Part of a small language model's weights: capped logits.
Each number is 500 + 50 x the weight over its row's rms, rounded and kept within 0 to 999. Layers, rows and columns count from 0. Numbers have three digits each. The size before them is the row's rms in percent of the matrix's.

# gate: layer 5 MLP gate, 704x256, rms 0.0591, rows 548-554, columns 128-255
# up: layer 5 MLP up, 704x256, rms 0.0577, rows 548-554, columns 128-255
# down: layer 5 MLP down (transposed), 704x256, rms 0.0517, rows 548-554, columns 128-255
gate548 099:577427550408576524490479495448530542521553517501470552481496464555602440460424569557391489389473584442489435501484540520552498421490519466436558441559430467476496461539486485407431514576490444504470514508577536477452437466437555460579457492588507599429519592473513475468547562434485561484532521438544536524561545460604475505558508433550511593445568542530463442504594554395484416463498
up548 096:506527518542491532499499484414501548450461422513487524576462490451464545546527454550520496571526586513531572499530542410531530607523451521560550484429445582410521513527549473418473457353522393494514464419459549539518446472536533523508517530561462545545519534562521516456455477520549545536518534544487548533539540410553528517508522611502451424522563533444492580550476465506520429569544
down548 103:568409516399591445480556488511465442509467506435434550499532546465494516539526526519419511528486444572367520502500521589444481465587542496476475541527575489483486552515539548459465483556542473428483484497454512544515562456535555455443482496507515510534520497414490632458477574518522519453440516547487498442517455517477479480614546572391568502585414487522525466542531455577461517456361
gate549 093:554435433392504530563506505444505490468506493514447468518451562532477599463494508505456512518550539500535463488581496443461564472547573474455486398531524521531449505445497538600429545538599496454460662550495454483492501470498539540506463491431500469572559572489434538540559467494540548491489553520444436564510553476591484435470455517516554503530545530539475474607459570546474468445420
up549 101:525492498521478488568505478467531514470488544618524503515515499525530595469488561546579433472453434410461567533442575477457461550521493523436515441520485493507437529498459429490450632475546431607487528480492496414412462480452559481437456513567495548493574561544491454475515564449499459449542400507506434512460483497479456555456498504546411504530577550513566532448551614424509509525431
down549 101:468540545426485538480488595467479565522564538629400491568490452509585520476560486490586552483405411525536577457519493565445431499444443485581520549444516512527494488522465503404484466490534511555540349499420579565559479535506571514464570554497519476469402542504487444455500398514540519503566493478500518551559535445461444578590565465586446412454565587460477555503505406518525503630509
gate550 108:493478461452576524513578549537537502450546485408503477526486495476490542538551522510504609558548468485481569461518503507610467509571531497400519470564450442475524490449349599569499529524491533462611571496565590497452533424457550505565420490477477492551521519515469557595521529461463551475531561472484485507550544583431579499478520501575483465521610450454517488515504570528384485514490
up550 112:421559527433533547570451485434507526529463508454554452470449524544506499416569574467463557486437583450497515430465471430545533494572505504432491450455455389475562556505470471538530510536424489607516478512528518447585477428523604495506441439483503477621496575444499562459511428442504527452555545397447503498464520609462564482483500456437560460471493487489458530420465526464484501548454
down550 102:461539532509572568373519533498457497580458490517522500506498539504478398518563570398427480473466505469485455486538466487518615480434476447524570501430515535480528472526575425534536536431529530406483492541610489417562417527435499471462519446508362541488481512496502458452523597597473416424547504469615536408524557552500466485493460426458536507524495452487530514503456378544556520525583
gate551 096:472475534453438461477528524536467488513491461493566552408559519481478514530443521561499441511563449535441535498526490452404493573684493484479476469487558521539519541505527538401476434546483474507435463512531599515430467457563547576433530566558463487481432577506473468600546507443514496489446512577504544474556431567492492550506535490527469410445528612556514506572531549537553486475529
up551 098:368552498570487514559462511486438532498469539561423456560521532490486524426550475479527511373458516452512463469594450519452443510454486554478455514475439525551531510482450599543575482502561467530506441576525568506469589576534412414473484474537487529531534538526511547474499422405431443480503549555588562535533518549535426513525558479456515532558507460558595515579503431452529534494517
down551 100:470517513454496528504577364513462455504577461467395455517441582539546600541565501538510556440554582489515516477530548507527484483571499493495450549488415545480558502436422553516530434587563539547400618446578437548508526473426422394462542419552512491490453574443554518469441453401528541468568489570581501482622542491500536496491602588575645547524477466455482493511557453490432596530470
gate552 103:552471492494541599466485518501549509489538423473505433558478553506491481416485508463444430562452453485560401532543513473543548504543552477518453468495611497505574517476498525508455414417526443470612511477564484565519471429467462548492540460507469507462475503445496544568497386443432487548506447484514556488482469526513482538527425460497496493549449372473433390560471470472561563578520
up552 100:523479516442470575494515611410535553530505478540529482458513465439579511477496473495594518549592509408439509531585508535531490450532426483472476403536484538515608472538509425573512536490604408480478487424599467497445553480515547491511508435527470527492454452518484564476517400559456516506607520557594437528481512457508587538532526491598502557551508524457490403528466544461466404520573
down552 104:534514587443523491468462496561489504397493486445547510465551500552492528522500538500478384472483571541511576459482481479457525487449506510504539449665463453497433550472448522545527562589493547464500473534456466434586422524578417505484493597456543528441531448427511533544601469486487460486499525455426494452491500508488416454477535450502569519419484484533509575530555539561513538406456
gate553 099:430515476533522415411536535526519512417503451553563465602534476514549471457474472551571474570533534527525507523532590522530472504543408458413488441577518529521521551478457514606475548441543513469604517530438486578477534450444568508503445512592461559520600467513488504493503533448572515527464511490593534520514466457427512506515496428539478568580494517457515534430554483496527368469434
up553 099:497569525537511561458540490552507460501395531538527424474500514596554543485526577562518447513427534475490550496472480511525462577522454515453596480524494489412453559613511485519495528417521457542446507483517482407557496559498496478454476476501409486417529466419573536520466447441532551485492493533486467580507507519547565420601633487520548469611433471404583596432469531480472508487502
down553 107:535515569524524567534388382420482448638494505415545500545466528603520492599491530436516536477477555459435512484515514488411500532498510445539542533508480502603534498512577516533534555538472577498409355509475490541546550472564486458531494532536463551452439502546545549453593426511476517489506487510501439428463476533475474437501486490473449451467510477520432453467519551460461557441506
gate554 099:553480530449539515444554460499570489456384491478559491474488433488492523450507585490505560424413495493539500492567421470545533453511515477526470503533497448546566570382502517527481548504606475459498438426505491490516456504488453580537479509477364498477523501459490543577471519489471518461541598430529582487520491476477532556487474489456467529478533621410513419469544502464556539489483
up554 105:555532479449583501333559563541518501515379586550587543513463539545584444528531591463473469468513505473433427472498493554501531475537511474491549592607460430486544503503471537420537449534504478511588506480579576558530544532482516531464520504484546468532575564503514538517483593480576506503496553453543510525479499495532560444536500563401500562481538422524557467566360522416477467470451
down554 104:421504439464468543519506488478492521526460443543545523561488543429583513467513506524526475427578570495472520459475528542504444529464512550510515525445451466548534521493498451523609536456539540541469460573565482416539492595452473516397541514440439553531486355473492564483458493427521486562562536588433563467454496457486639568481505502536490466496489539579505425525505474453393526511478